config.toml
n_layer = 13
n_head = 8
norm = "layernorm"
norm_eps = 1e-05
parallel_block = false
optimizer = "adamw"
lr = 0.000729
decay_fraction = 0.789
final_lr_fraction = 0.05
seq_len = 2048
steps = 13805
Each number is 128 + 32 x the weight over its row's rms, rounded and kept within 0 to 255. Layers, rows and columns count from 0. Numbers have three digits each. The size before them is the row's rms in percent of the matrix's.

# q: layer 9 attention query, 512x512, rms 0.0352, rows 21-41,85-105,149-169,213-233, columns 384-511
# k: layer 9 attention key, 128x512, rms 0.0346, rows 21-41, columns 384-511
q21 095:173130096158125132142187135117153128115137134145148116148114174079131097138210129140119145065181131110118094105134120102056114137106110116170144113120063154159120162137153141172151201149150183098129117164148173166083114177152152188092110136124146113145069204078102088096140136158130187131158089143122139074112099195123142112122190108105099163139113151133129081144143146132136143134181
q85 099:095100129147107100114119108151158139101145112144147078146167177123098116103148205132170097133177112095148134098106087163184118107117169057161134085121075156099157141106165142123108168114112162150110164120143139164130108129100065109125126182065143136170147140107112135121142119152095126110098143121113127096151140176177070109121184143105127158110116137128126085088161092139160016075086
q149 094:166126112114085157169138147105126072158136098164174127153085161161066113111211126141165117101186113089086137112088174102102122147114109150120170125103090216138065132109119121147097101102114184134106170166202094126121137125127147118145115117130145144142170145123104142127142145147144185135176097094123121137087103191103133059131104133074112127156100165141136099168117133121144184150120
q213 090:142142143134101168179142081107070119201183142074117104076115148188059148133072164133111168165170097147152128132081142163130140094098110097121128073076159095100150153108135114092120103100170189042082156087158126174145157095110146104096126110180162124154105110135175170152059096150132134088120160189182151168149095141126157111138121157107141116142171193152119078133132124101144092104131
k21 088:127122130134179129129118131164080176161126152115088142133108104126154137134121153121076078168090142126118128128168141217131104149178154186148053097119131127133102131135095165136137120164100126122128102130104141121114110128148121107136182112113053104074170132158132116135124141053110143063114118134132173150120172117140139097149087121071134069157098065160145173080095109116149116154174
q22 090:123107109052100114101073168139111166069136104109128128092172131097115110195143151205109135133154094146103124138159154117186159126139148138072158110177095029158177175157122107083128087120125121179137192091162172142134124161180106117136120151143107105124158155109105160137166057062141067092152166173119118145137133103125101204143120072124212117120163154114108175100176201090080150157084
q86 103:160119122061139146123113100144147131081112110176101100085142129085109142121134153141149170130101103091160207136166140149131083125126134127132111031178158073185129089100110125088128130105138159107147137125132140098163099111156120154109130195116151061160134142153110154103133168095150112079090128140115096140111124125074145220183147134180134119101159107129155112134169183100181146149118
q150 091:085170122153133067066144060141139151123147148117138131170186089129134138164098148088165123097165111147168148171158116174141184092140136060075105120177152101150190100130128121109127179174121135205127125148134115147188142231116112118102096136176084086106097168133118104076130153158159120131151136145133119150086173163118137120079162124176136125132093113121169098125148174083103073132096
q214 081:097154169172119158104124131174145110129119131137055102111103163163093136193152111159122139137100112121126168083170129096140077115101090113059091099138124086203095120119096085136151138143152093149173177100072121122106112115119133107191096156104158139159149120157109191109121151146117082182108059139090089133108157108113168117166136165154102225096100129133127126094137130154126171100107
k22 086:156203008145118154115119177166129095112115144106112103177087113125127106115150153201133062128101168096173159124146108103122099150138168109161086123119149144155163206162067103138162136104169089124110104144127116090091179171100171173135164140144108037163087148160142075158149100168122162160116111117145138085122090120185100194164132179108117106097118153120142086164103096164156104118120
q23 096:124119060149134161163152060093124193147161186154018072137108144143149161086175124182172136144099103106123128148137159102088100139110195119078084114094143128155098157107106133113123100182133151140203082128149121076119159083119119147123091108110159055131074135137157092110135124203194157105076133120113137124099156128138119121135111183132086159156140100130134142164162128153107118095096
q87 096:135116091145101095145195161152127156146107125106136163141113131100148099132153165136109114102154145164119121133141132101159103085158116121100099157153142137106136080172121154163153159164162110176097120137079122181082162113147130156135165155138080104108063131167117131109132206148075085152135173124119148140163116082127158141137120142129063079101165109171117171135143163212075126210117
q151 089:094082130176149228172146136081125123104126115201102123116107137102125182078129123149167167099162126109157146100142192105109083080177073101117138163154128150155168091147121155161158158119131074084183064163159133100140170183093108171115134089144150069106132102049141140095084134158090208175088095157113084128148112087125147126158111153142143080126081118120125132148095090131124147152131
q215 094:128180082131070151132045155178150085123125145146067084121120112095109081161140172189130183164137142156140130116110202090183132108106190173125089055137097134153118089115131138094186131102149133105098150118149113065106126089129135110162111170120142153139104181096133160109109141152119117120107110136121106109141140025163130136159134153103125191115112170084137158112153111108141144105056
k23 096:155183167122103122106149082117073129119174092157203112106122135118113073111105179120124207098128184185151129128143182151082194143086089137091121036166061153130180162163125164097153120110122162124041108120109133145124167141125133125121139184137121106084140105108092113135143137151183152158122070111139105083168142071181143115077143144079198155096151124102097111142134134080120137164124
q24 080:084086151079135078151124148178065152089106090057205105185136138142148117125121083059102015139125161085153160160152125152159168148175098177100133151128125082131096129117152121079107146125113103144102148120168082139095107165180117152161179191122121122146175079153149135112082094109128091123131170113097125103124080082068131186097118128136101104084172146112146104109109176074156167146149
q88 096:185163053101136121110166119099118069112124168179091173138089085183184094117092129141137084155161126140121166159150106139119138195148158071147150111044139147177149074189109134142100141103150148129153162163156119116154099187148215143087172118143118075156067153125068151127101109130151110082174142108114136117147113160132139116162147178105090130156132154123115098130071105109132152118166
q152 088:131097135140091100084087111203132139162133143105117141212110082147096110134123163091108105109070107093166102130171083153110133144137148123145126096092158082125148205105126138100083124118146108127071093146145125166174094106113112093167160156084087072140149160173104125092164131110214121054083140137147198143088181152127098133138134128130093082072128178112179145134179175140137120143139
q216 088:133129176183146133118180089099135153107088191149080159130126108111199116119090157111168121143159099104120158208139093123095132132151111138147090124102141140146112142095121140115097105181105132148136132109128171097159113113136212133093110134127150098117150126183169095111167157140114167127158132146147172141095123149147133128112116107154115120122070110132134138115148208161111150127150
k24 087:111127138109111152140108120080116140122129153104119138147124109159111176132138110183207108132111159111126110138025080152160135111149148097135186193103116124072080203091097130161110127105091118179153178087092131156138159102095103127118100104159115098095100136090127091119132180162086140129136175142135160158160170159218118149149168109166145119163100134144084105180096153128125108090110
q25 091:096189110133067059123170098167132153111129153140087156091131115132142142107121158090097131146179147121135115107127118050053173131132177112097131140140124081125093169164059146064147139121127129132126154082144157118162143125103151139159123098071141125097154172083082158122167100102108156113111111146174142111155088152118152093077121117167097151099155115100175142097112140086129115130122
q89 101:109162108107095103155136143126090107107170125099115190114115122135089144082126143180097115129136145125103181184175123085095116126130165119165149138118100091096144137173105116080121155136224126159136188105171107184146131150167127165141189150138115125106113183127110207127121113154127101112111109078129170119150093190145080141099165108108121130143118146125133105141108121155096115132149
q153 097:080107144138116069071161154151145186192123176158100181154085079079173122119131183113173181190169109070123158095192131113104128196121195142161121105100133110133103136147107137095106128076141171124075113115146150095110121049135189146016143108095139101147130166086125080160121100118138119113054202151197116147111036129184083160100121129131109072199169077070109159137141105135131120147109
q217 100:105083116113152167163139144108067119134138049187090104131160096168091080114175111148200140119090115117122164114110131156123096119090176105184099109138058157199058118074147157092132111100128085102148112131119121089091128122124023106106118138147119159126119123047139148155111160084107154101154114123104155106130093149133141086117129133099157119171102162107064060113098163134144139130134
k25 093:169092106093103143149065166025137103144087085149116087167106145136103103123120139105153143121048161130120109088135106163119113103095089139216112087102109102083069139123237168136170112097110099123145081151123070098069132145137113125132131119167129102112159072154162169168154147094165077148154141160102144084101152124157197150092145135133159126091104190130108072161130103157064167129125
q26 091:139112116174126093109149155111094137075177117184087142199126114151086117101169111145169164146095098121168109168086157122146083103068116224171146119141144136152140093114115128150194060116083165111132094161145100125178202075116080209117125112183137137125092159160146126113106167135145163077134127023190160105144089132115150115096197133112156121168083095148133123134143125152112085142087
q90 090:133078096123108148136011128173124110139168175182132128104100087141080114097139133167105120101177187098091186065129178159170126124127120150133167090119176110141172098111114149193095098066148167094112106078119169140129118116140189120141115140236092136160093101123115176190106071123104127066090156088154135094112090105114137118148170106070127143139083160117082105195149046143135156089141
q154 097:137124134111178135150165132110140089127109127173198170191107121112106163143206148082101080130189176108102101117158080121074127073115096146098102147100154087115137120145116112148133149165092194126092126204124134132186172101119127146157170104125078107139093140196104106167154172148116115150108160087172098154154178129136135104081146155157047131148155139110106192115134140088116109111103
q218 090:138115156123088104164057191157136136156120138151163127104143152176116109131130117102112161141168166144099082111121140074156075154152092169166141067102092176152117092089129161131171111125147057056147099123147079086078169131129114166120071119161141199107103088088098111123093139135098159129126128097104140138165100133138171066176117095069137081148137171103117116158136095154180171132101
k26 089:127168110149085154101111117104170158143170093138109161142076137078163145133159164164113140135106158100137164091147113102129211175125154122128157149100077124144088158134086110122088116191120059129116134080137185080084093111115194100136128174140117196113170145116116068118164145112171137141144131144140118181103125126187159116165047144096135112091118077059171138109112139112162125076170
q27 097:111201109135210136173146092099162095129101085087201118133168115129107146073173100115101187151137129161122162128098151157120191127133121087113135145127144140120181089165120103146109157108144110122116183144182132066167152107162082137120114050173102139131107195145089098135127085156131156109140158074080172124163087123183161142070173138169154092110122178173127111181126103090144075040166
q91 088:174162166137124140121093126172120094181125102140155110106155145119078166099096086092091116164151157133138120066094152097149105148145147096148140130156103115139102124133146116198107141118167077088143117093196142149160135178095116134153104161130170179134137120098161147128100109117167155133156083125119141124092110171167114133107142093047231163163083203189132106105116074131112077127127
q155 097:132209144106144175114140114135110111169099138165146089136172105137122131127117102129168173184127132147111124083092157147142132095060112127138168095156156161183049104110090146118101099110161147104172113143139149084125126077131111131141097102166154119181081135081155145120120094147177158116105099132136119131083130121108203171095103151173143116137148171140072105110112081120170123103122
q219 097:134140108109112071184128137146151125115127116148128124140143113120098118187095153117153055153116163127162142156124088127167168091105106059096186122189195111172156149173087097144141123121157203152110092145121132182133151197108113146098174090112154094105132035140138134159096135153123104107108084117114086087168201092191119177134053131177135172118178070190131151166153122091083141156148
k27 093:140062114110065121120116155179106118194100165127087085107160179140121121164113146102145145153153069136170076112152156180112114094149126158111179091108129170174127157081138146126141114120100130115108067121092074186110065109161140123113159115087205140189109116130137157093089131122184163115145123140099085157097092126075108140138089163142102115136021070068166132032109090143109164112135
q28 082:150122203119111125128079103152130127106129121176120136100124158151144184133126130125059122156081121141149125153042146129123115113107108114107132183124151144071118105116070117152101129089112119142132140128160124124077173070081103120124178084105102156139155108160170072125122140158114140136101175141153147173159129154103089139117106145102180116138089116149104149106085176085129119181086
q92 089:173124145072126158162090176133113119135115126142134133072105112207143111158098143103076148185126181127062139124081145152192095135130137185166138094100147163109100090119153121177120084152129137121126097111159090127067155122144182132099124052162120231145199080099160134197073154153101163154144162114088153091144127086097115085108130136098136120181114108147104110113076095120100191116093
q156 076:146113128087093115078121126154168085074139188125170145132131194104101108129195126137080061102101149105135092090123118108132062102106090129087114077159136181062140177110117124065117147141130114157149058158166084081156188130110136123189098169094150171127154101160080111173167147115142036137112153119139161165094172137164183140144077123125096132127131129075123086074156189108107102109134
q220 073:178125136130086028174071161108093110125114149173169166111117156202109145124125078099072121131098134140076110091104138123134078119115075191167134121115080146099131099131133141136109118138129105160127093123106107129102139105130121178148078098113122240135125108119109168194134136107118180149156125075091123129067089088113136050124115084096113094159161106122102085058142137121109147132079
k28 078:047114181151126141136125085105154136126132151127109122146119092134122174117092112119093150117107097100165179092148096112169150122081137114109134128128153118178249128139147070095061131186117122145142184154094174144153109123138083120126131144140201240091112167104141145101162147095174114133108103137110124164116126119131095142161085091140111181068110134103177114168119086140120114058145
q29 090:078148123123139087128143108131134145129131174083155117136120125087129187134173080151150118094122143143107101122209099185091097128167168183108109038148129097165155152092140127174063172110174084096170195119132143067140122139215147131111110138149107127129122168127101131114090106139115125151152149171062132089122116077188098150140153209091129114102178091144161073126178126116142125095162
q93 094:110104123110108145129155120140095086077144107088105096125136157114137182153159124146132095118107111118183090078122120124118095128086139110070111150151090080152150163138136108149116121114133158147143223117141121083184100166126029143096170207105152101136109133188100170111183135128078142105134107163175130145133184210118044166111144078155105148118187138148152117125087145084136128161089
q157 095:175140144176194103108140112145138140116123125135055113132128118088159125156088102157130104156105068192132151152131148145142159223086156100114105104183089072141080150072127112094142176142135155110183217104131183099126095162190156118074138127137146126141126167077107144093076106154146109146149119213163126106141130157107120103133099122097135094139131129144162131156181085113149160084154
q221 074:135102125116146188133106068107155128119088087077106172162193140085208163176161148173147102109117121151153110081103095117115176143133107085100098119183164137146120150143141100160173153157146147123141126083161153138141177125113176112089125094163098086100145124162146098110149103168101120127126182092116130113171185133122098139121140164149116177109090173159125153126113110100102109096134
k29 082:162125123124123130084111143091137196104188128132175158099147107158102099102136151114088164065118146139139101167092154128162099171149108092134097160137167138084111095081179147113185183125112119127101079114116124137109125129063095163132156080155199043121105092126163114138124091122090102088133167039100116176123149180138167133123130146140126155217135162144132158091165139110107160137172
q30 082:195125100136126075119151178077124173161134219076095107164133139128115157131189115104120069169125151096104101111149121177083192083187066114097100179069094090183154129157127136145113166190172151123141196142084125100215115109114126156192138112102156123135144126153167158152122184144106189123130160128108122148122150067113154123123109059074110117129084170078163129121095137106203091121156
q94 093:149113160117166105118211101111153166144098111085119113126156169092119144145140176149144106165096100129174086093171131194109151075099101053106127070117121091153190139171131097108156190144164118147117170167120079154131146165122071082132149093099135097096110134136155134165176055170128111153100090114151076114106139133161092159095121091160099177108137132096161103124109107111187093095132
q158 076:194144111153159097169182133163136151148106149101095111105105107135136184111052061154168123132119065136119114134081113160118122172129130069131165182134058097154107056077103123106081173133106117101197179156107100097125101104164139114091140152182138107107165137103151115070092146144167131102160139160092167117128116160104084114111138107108126057092153129127147119113069136148080201083098
q222 098:089096120143117127118142071129122120133094119148103162154149165091148147193163175161137084177134122104154131117179148094116148124129129087096113132155202106084123133160148131123135114152144186184111162124118140150179112185147106092159139086106064027142097142196196133063193151133147111166113147140157139154116174156118105179147139136207116169110112136114161139162118186092093113079157
k30 080:118180169088148129101150136147125055088098086148114153144202170138155098127093098121125101178093178140146149109154152058147114168106146186153161197166182118104091120167144119120125110125110135155083155102141126193136115157140142206098152124125104065135098143095124121123145101118081138114148103124156130103122100204135111174108112139227123140134143113143121139115118078115169126138139
q31 099:163138145132098099080095065186107148086145161075071148140131182139173150148111105063133111135129144120145076112141093150126131156125141076107198152098109099141125143124128135128065156088121111128075127092083101133168137153139113153130089045088135138223095133152178159129185176153097110134127158129176089116114131084077173140111145123120075143134108157107104123103101135139103151118092
q95 100:084132121202111142110139097171112104141159130149118170105108155207140097164155132141142197122175149105130117130162176101097115088090072168152136072111146148129138105095108096148117070122104146109107053147140167086110106107108114093131093126164150140085140140084174142172149134100091172082112099112094128115083127127149139177088101119104201168161107120166122070201072086111055101157144
q159 086:130149125113145100083206160176151138130160115089158060148109161134094111118123115123153145148136129140156088120083110127099152069072133156112130102110137127161128068089158124167137112151072164114128098136136075131112217075126108159159090115139163123153160129149196169208163129109100126161112185076186110161146094092167129196158145117146105147139116133172136091129123092155150109118118
q223 091:147123083154180088138086170086152157072127094138130158183174086109135148158109152106144090165109119125107091142083173132139134142150126086160165066096110153129086137106141149156129097133137087134079094183073109106114105159127115152140075147122125154136170064103115107148105105132058091114097094087145128055168126092134110144180106097157143125129135107129120116146107099141175131129211
k31 093:129100138143138136111192137087145110146113132129137053122098109078114123097119189111135175127106116173101136170120164139138049130127123150122100118157142123105059105097120080125192048097113111161193133199144130147130088128106153152132142161170150163102153132087125108142109178121156095182099121171075145122109114141167128066101092162150066102090153068112139174145161115173134161162132
q32 086:172072096102156063105103168130120128149169150119142171161055134108105094160143149179128172175127129152120135108166149088159151129120157139106148102130069060141150157178107135112087075140151008167138133121172171170162114073129163141144165151166104132103118129168161186116150141122131166084168111130119087132116135135151155160102149099118105186054123104112098058145184137099072122112094
q96 099:078070080150084126117128163105138088206182118084151130233113126062105088157183117078130107136224155100135082108126151117123184149152093179117165194159112131132114148123114113116141116118092099160115131130076126099151070121097123149136147184117136130130110154187134106127149151123100174143106190138107144141137136088154141109168157099121140117113130124093182147120119194175082126155185
q160 089:141117118144139151156053152118127108175121092111169107175127112175099127099113123195126142140131115134144110162121120096168153095147098136100159166150109101177115095124114118161181078134168106120135097127116131152094109080052108162122094123161160146140163121071138198158084141141167179125166166164069087103154143091136115119129138180109218145107155137124099110126099170161123093186117
q224 086:144159123108120086104083149171158143149125102044121130153151097000199073100089088107142157191162110139093165135096136113124115155154078141149163112162154145141085077109136138127134188215112157142148139146126142125174104127153208172107117146071186067136150178161177086131117098157138120103119132164084136124128127072024127126119143167181094141094082148167156136090099127091135150130083
k32 088:058142101171086116152155107108123159152093072213105136049131114150137128108172084080172139061179144134134158143136118137085138167178139106128089100108108140143111152116124216113157116079093197093096111148146121096162105134141159111090126111095093084144147196106046064121104098101133174128063119155156142114156087122103135077169099135141143101130120144152119131089185114169149124161091
q33 089:118163092150113153108166127111151194099152112122088172121162155128134138126115101120091149131163140121169108139102162153190133142055087176113139147082108094071139153127084136149130161158145116119117102140154156167206159151090193080138124146104168116124140168109127125155194140155084130048094109193153097148133112138178194139122073094150133149109126109153190092117114085147056089105121
q97 094:125097082193149153098199098186177119157108098187152142036120124150172129167148158113157131119134180140146131100150131180124122098122113127133160057115108108144122090182132151131164157197092130078141116192146107153111125091107132117120146103113141096077083151134154140165150145123117153122121111157106117180117106152155117136165152150118172118096128142095112163127132177116087115107163
q161 094:090148114154157179113198117116153156188150177109122125148200091142138128078084178167160111122093112134177146164128094146178216128044114071121028140086109111177163147159150146143115145205139174190104153143130134143137110118078123155084134146093167134068162088135162100145161130112149090116125123165122092102117157103141065106116130131125134201101184106146098075096152166086092074094138
q225 089:077121112093102116099155083128119187102127137130128150141105150101166126134204211173134098137125139065086134153145128102140113104071142131112136107121147147152172159152158167126158159086132167147161127135095129159129096169121114116151102104086043125122123113127170138116182106106090135155101170166128130124078170154126103150126058140154071084152120180142133117153162115163111126116174
k33 087:118126167083072084145126143084059156143129122135183186149093122178121123100166199144131074116190149107143155141229158088118090129156107152149085172118164107141177123191180109160119122064100134169136136088156117171067094148165116116147168145131113090104132108105140141116114166111145184150103147172110083112130119124133093173172114151114122118149112213134083100142115070126142187170105
q34 097:105152143167089099083126104118172161064133115178081114099108152148094149144087108149189109079126068090192101105168097116182136126062109134167112095136099135153090100122139121127141103147172159182080104140117147149173196092128149159080073169135097128126105100169109068099161107144175092151084128139145172115103155139138132096190139065169164164104130129092066137139113102156106082095120
q98 098:102144159146192123154110132133173144143137086089120193108159130084157106131105136092121159141100108158148086114122179110094169101164116144151125130142119092145131128117136106112142108081084142106122109191098097125121118129148120099162086136135144156145127126122156031138139130107105107144110063132130117121153184111132113097131058151131093148111119120131101134167117094149136146116082
q162 075:089147110150114067133096104134099139110174099123070123073137140126083121176084106136129176149125165111166134067163145067105149129113145133180118156111101131118128147138133101163148081138213155147054140099127109091084120090127061171115149111170133125183106136089129133170089109160102159149085150137138149139118068131127156174089131107137190140149179093154113120126067124114132135147128
q226 087:120116137127186126120141123127112107147077154160101067125140099161129167143098132156113102124067078183114133155155113102173123058105142095095177125140156152119161144095154118084135142116079157150194050156097135106100056177150096156088127183128119070121132120127190107144130113092097156140118032111089164109097152098080135136122103157175084152136130139164171118178059113093153130190137
k34 087:167139085087138136193115121162083135171120154157160088189127129130093148095152067081153137116156138159131094131086127134115163090176059093115142152111117148073032170128125141121104128093076126133228110100121107096149105107151102125143085116108117140161126146121162126073099112167162127112124109124148093103144137104102171099094144116051120138075119153146149129122162098118166131251125
q35 091:041124158130161107137134164103079122116133107103135138115176175108136140201097131147117127139084144148111088138180118156154155127125102098108139149181121104100090153154126112102099163138142058184118200155128145077176178134143156143098123125112097147143184159125138135151092146091070156176157153169146150125102124090124136186134090109136213107115121186119129128129089153093087180174105
q99 107:139127121144125183101190131117129082107121132160139156127121136135169127187175144122140152140114133131101118157106127100179066154075134136131079138149124172068101087101155120137114118177107118157137141120115127180101142144122103156122156135127110124116106114139164161140136214088097132128146171087146102147126153100042104194202181152111156065153150151154079128103088162128131163166129
q163 087:123145151198078200175114108142134121129145130163145141050133138114124113136082115139114195132188077157111135190101138150167181078092066135105066066187180149210111062092161156146135098171102107137160099116122147035153142125079156148081071147160164182125159148165125154169148182143114157156119073106113113134120135097126135116148152085161160193115142108117162118125073135152125118122080
q227 092:205153138106096126125069149116176145066100127135078125137117153123151090170147096134152132128149171111135145067171188139128136143098116139101096113141112117118112053143139137186173083128165092144109174118183124131121190103136146102170126160170107101193153138130127164134124151154140117131132135102092122112087143095101119108164077113115076155085100158121161160073154167116170138076057
k35 090:171114163080164108145145106132117138151124134107103107193099080079120157085128123103124110151126129125170205129175132053105120129173127094068111148121180074132166103139119149162153106149122165075143100142141118092151135141136140112110121064152131129105145129144161100086119136109144053129183115211141070129161113140115147110126129136083139115133175098173186178105178096157093124167138
q36 093:118182162183165119122221118132127130089128172108143093120125141078084146126139136165108105118123131125143072093121134100195158116126108144176136129121134131146174124141109140073066148126088154119105170113156124110089112078105125184129072152119124122108204141191130172119068140229124106154153113129144137120145140111132138116201097119106092097181119127086171109127108125141131112138108
q100 102:095094144159151115165134130070097149149158117128189079166113118141106145094127129082135141191131098115114115108073100086165154062140157108121186152100075147164095097142124159133137095141099114106116175177104114161097114071114135107123094114057116181171119101122105111145062139106153141110137096159123176096165157139092143054143086105091141174114133150177123149121130132122098095119138
q164 100:091179105104093096084104171119098178099110178132079107106089134152106093176170113107089125168113123083070113127085248125132203167136138147191207103142119173150106110096178136063065092092121119141143143141143088141082143110153095091201134108113171154127164119123110152116122145144168141129092116060113179082154068139158128124142099139116067129089117182130150116138124100148166155155136
q228 103:129159116169129164183145046078075110143136118143139142159123133107162156109169184127144084133109142106106130109153127108135142130108123099158156169153170113110122088195152162180135153174161208120116100145114160178147066166166139133148105018135089093142095094197143115113160133171127190075140149116131139096146167146118084144112082102166162111126155142100116154160152180096089091104146
k36 095:154110141095114156075109124143121087178081097101123133149122132163132169133086094077122164131153122105105117160137125120084126171101151164116165179142120110162146131146120129174113121088134103129128087150146134145174084071174100151090181117076091190158084114124143133071136132081134152155106140125107126202092135118126160130146168105148118167113111105159096144120134113119078150120114
q37 089:151166144112151139077143150162196183121106135179080111100187097113119110151144060091111120111128157151085110107115135185129118114109146140147094130080075132135178145132107091122116133110138116113145086144150139117129152079150078137116133145125074108110103077119176101092121132141175128090095151136121104112148130146142123121140101116136194098089090122127144115141154093139158081148172
q101 115:135098157107111120120071136107139136147124159136112041141134166080109134179110041087117115140131164101171135111078123139112098172081103131114153138108146094161087171099075102157049098137118119098201104098136113106149093124131123129091078111173156175143119137147191123120074114115113105148097145118131134173089107112117171136112090101154140116134110115117109115141132100117148152082164
q165 099:155152106106150174166150112123117129111091065161085092109163088118142144075088071102177160151128135130159146100139111159128121114064135098101094168135139145199145131158052123130158103102176163094159093204141114072111171154141134113060106148178128103113114144064157189111065092193111144091109113160110119109129126132099090153072131177172180121150179124076075067134110106148135099087120
q229 087:170108148141081051122097163154129063105122119131107166160113171161142085201128102110127033170142164091113133113163141090164108150145069112161163112135107113106115123151096128138172153155170112134151129102113054151138126229208111087160135099108149093127117123161104136092150169123120136118182130084091159106123137139140157145115118132137081124090110099144170114146202127137131149080075
k37 095:120113141120153155175169118135072119115115071141127144127121144123073150165133215109150178173140166119212102117150117135151129072113111090063178115130180132174144129078128146114120110136163216163183137109138147160113121154155151157118168110134190152149089182110050144090076064128126187157117069163111089110140113088107124165056109179184114175154131151145154135098146135138117136168109
q38 090:174133131096088129109115147153246100143144136133165125094174104126135088158125141128104136124098108115168113105126175175189076101109146116129151094132122128103159121094085138091191107161146169095093097121199123107086135129140121145135118134183084109138094101175124058117190073162127149107061179145147125197151153152118124128125142086168178153098120157154146176056133093127119095157149
q102 092:118133179117131122143130128129130135096114163144158084149171131181150190127097157172107126129103140099174102075138123127157140071092122138078114123156168091140177160134188139136066170158107141099163178115099081170099131079133060056109173126149092102168127097172143112150155045120119119160116141128170113162085159139161102137064138112135098133121123104125153177149115065130113138130107
q166 096:142124128141071133146131183070184137139127138159147147124102117109161121177181164162064111186169133135116089154169186120046139199167187156112154086071162126126204147159140112111180137115129107101178172109162125125149194058124105137117141056103135110119106099195119125085137082114143096183029165090162152123110191089134101187127154096140063125135127171109197142125145132135153163083153
q230 089:109108089125114174114146076049120065187074141117143120169126098164085149181153157154093138102103064105125067072110170110125139114120103098118085130149113116071135181162090133113141122112147155133114129128188155131151122142121089131203123104123081155186106133170163173096137122139143125107140110122172150146095147177157082126153141165089135150111138203113134126106154138096131082124159
k38 087:110193094140107116123105190147094084076113158107157170157113107119137093115142149154083161137114136176131090109126116007081122158132140105087137191157165122164112155202135158152117051131155153181101136103093093140126221158128150132158160116130121080147159081089082170079107128154099111168119104104117171100162140143170102114128129144152157132128131097093102114162137131120057127048119
q39 103:120129199132154112167051190156094122137125145142153148112119114154132161146185087117110120089156185097070204125106093135127166149145126144114135158111083108091110092133159126130027156121153083112124141139096144095126144162160097063128179106076094169129175133109146095136073201117057164154125175163100113126122111095141165102132062129076112107112145180094137133131091080069121195113154
q103 093:131128104150116153159169118096114170105149083224135098167115085103101102152165126123154155118140139112148124162117134120121066172152110085153121069118099179101108160085092128168171155180139119110125059122105146138161136156127189207189111127089069174159133171123058138119106175151164095126125152137099078126129102147145104091159135128059115106120122106068082094105179107128143064116180
q167 097:082168129129139137160136104097147131209135112132199140158163100141122126162163148105161114035146107098104163114138084132214094052142086087100087118130122158097145087106183140176142191172138077149086112169115108164152122189078091110111153202068110175077110108109077070134098170154154110127139095129120109193138176147160171066106110089100138130144129211135155132149122144050105122151126
q231 081:113127112137097109129142078101121156132144082107124124156156213123086106134118086127142148182113130134077119144072110090178118128073179165103148086154175149151094150106112140107143208156069111182133128140088226096126118092127159146133134171112143160163127151202129180169134173083175113174161084143148137170090098124076113104139132175144098197116087102076108113082105144120158152095152
k39 096:147102104154136139137124143127138091078121132073076135148167173091181167100103184157134162185109104166122155159133101141148085128111118123117088121143180107113167091101115145123136099145080126132133163142125128128138135120119161115137132122178145159098113098136131183076157129108121085133144099144154177187116104156117104140152136176094133113148169157095128187110156175137134066052086
q40 089:081139131160152117136095123108173167117113147139128126172093079104156119111094114118166097133125129088165109132123112107190185075121115155044122142122163131174134100127090123179143066176089150117085058170052138136116150125106139124147138176124173124121121057146166148120151105189160114109147074127100120131136153179101150097167112081164158086119137130177134146217130111147106106198118
q104 094:080152110169111148094102116138192190115162117122111167096131137071160147070111057077186141170144137086145142117107150070061153108109132180102142130127078114144107134136029165124134105138144136118129069189123164150167121073126132176117088153064130145120111116144101136127175139125147082089104130115164138184104161045141154132113116104058153169127092132083081118214239111160098107134109
q168 096:052162129162125161133136099122132129122132125094119120154188117114161129147099131122143118100144176089114118098128085134160163171085107093109147177145158081174151082130084139157049140147121126121161137151126189131157086154194165157140167145134146174111092129135117119081102112199070066134090134141100093112126179112122110101092112126144178125122160108104115151165161143062102113108105
q232 090:154093124099103142101133137135144154088133135191146192061114164158150124103136108148156081117104176156122178094134141093146091132121145109124167094138082143177094106113173120125138116110123078123151129195135088075110142120147111079186123152153108162079086069064122030116124112131101103173137105065060104109122118115196152113115079115149109119140105085079081134158131093148117142128104
k40 091:127174081090077171138136146164077132147108180141143125199132142142115145140148194169076199134146123155182156082140148161125099109071103133171150154119111094165145145145145126109125135115156175124124107087176142090097139166130118105088119098141118185141109118090146143141125124132119200128081186176115099126085086082133169132171088164092113170152188106161074029080119116098118125136108
q41 082:122091059142155184165140147072137123097071099136120113139153142140136142125100181183159127111148086182043159116137136096168108136134181087137115133155126154107146117157118140096120178103158020146104140072151199125158176166121201145109078117164185138126153190160091062098152095123154149102145091186133131112118080142072155140152099117143123120089181106153090152107138101118101089075119
q105 101:137109142139120144094127114116144140049118089143105158019163137118135158170121137126131125174091134110119162116117177138155128104090127107152116102146169055135168099167135138120121119103123165123142175134142126137172122137127133117115144185095193047148134149160118104109172108140136103099138088117147132134100170145093064210104181170157156169123161105130216103129151129138104093151067
q169 085:078162130209155109101181060149159090114165113126134098111180161146112147127099133139181148152116132150131125143133094126072116117119138085145090102178156109107106180097117116133122166110189124144151142107096159081159128127105146158059038139131081111215092181158115072112149130133143124081118127144141126131120144139099129113065122128106149115102127093175116146139198106132108040152096
q233 086:076120147100168110144118118147155153143115148122094117124157081106140147156133142158188101101086099113119163145162064149155180093115124089059113085125188161174173120126151100116124108119111150143127134099118126179116084200101100122086153136087138050124159125140197114120134121145095102138085129137112145139122151139101106164088113090204111180063095147162148118158111099124108111109176
k41 082:139144073127141093108151181133111185184119177142102111200105099151129108099126127155194068134111114125152103101158129164142154082177103083152136099050098173160092199121117117124143137116120178108132127119119060139132118102164092075147135118127114018135117115132135117168146168149161116170080103158140098067177167107147134156140171173135115120144072113139137162150125148139146112116106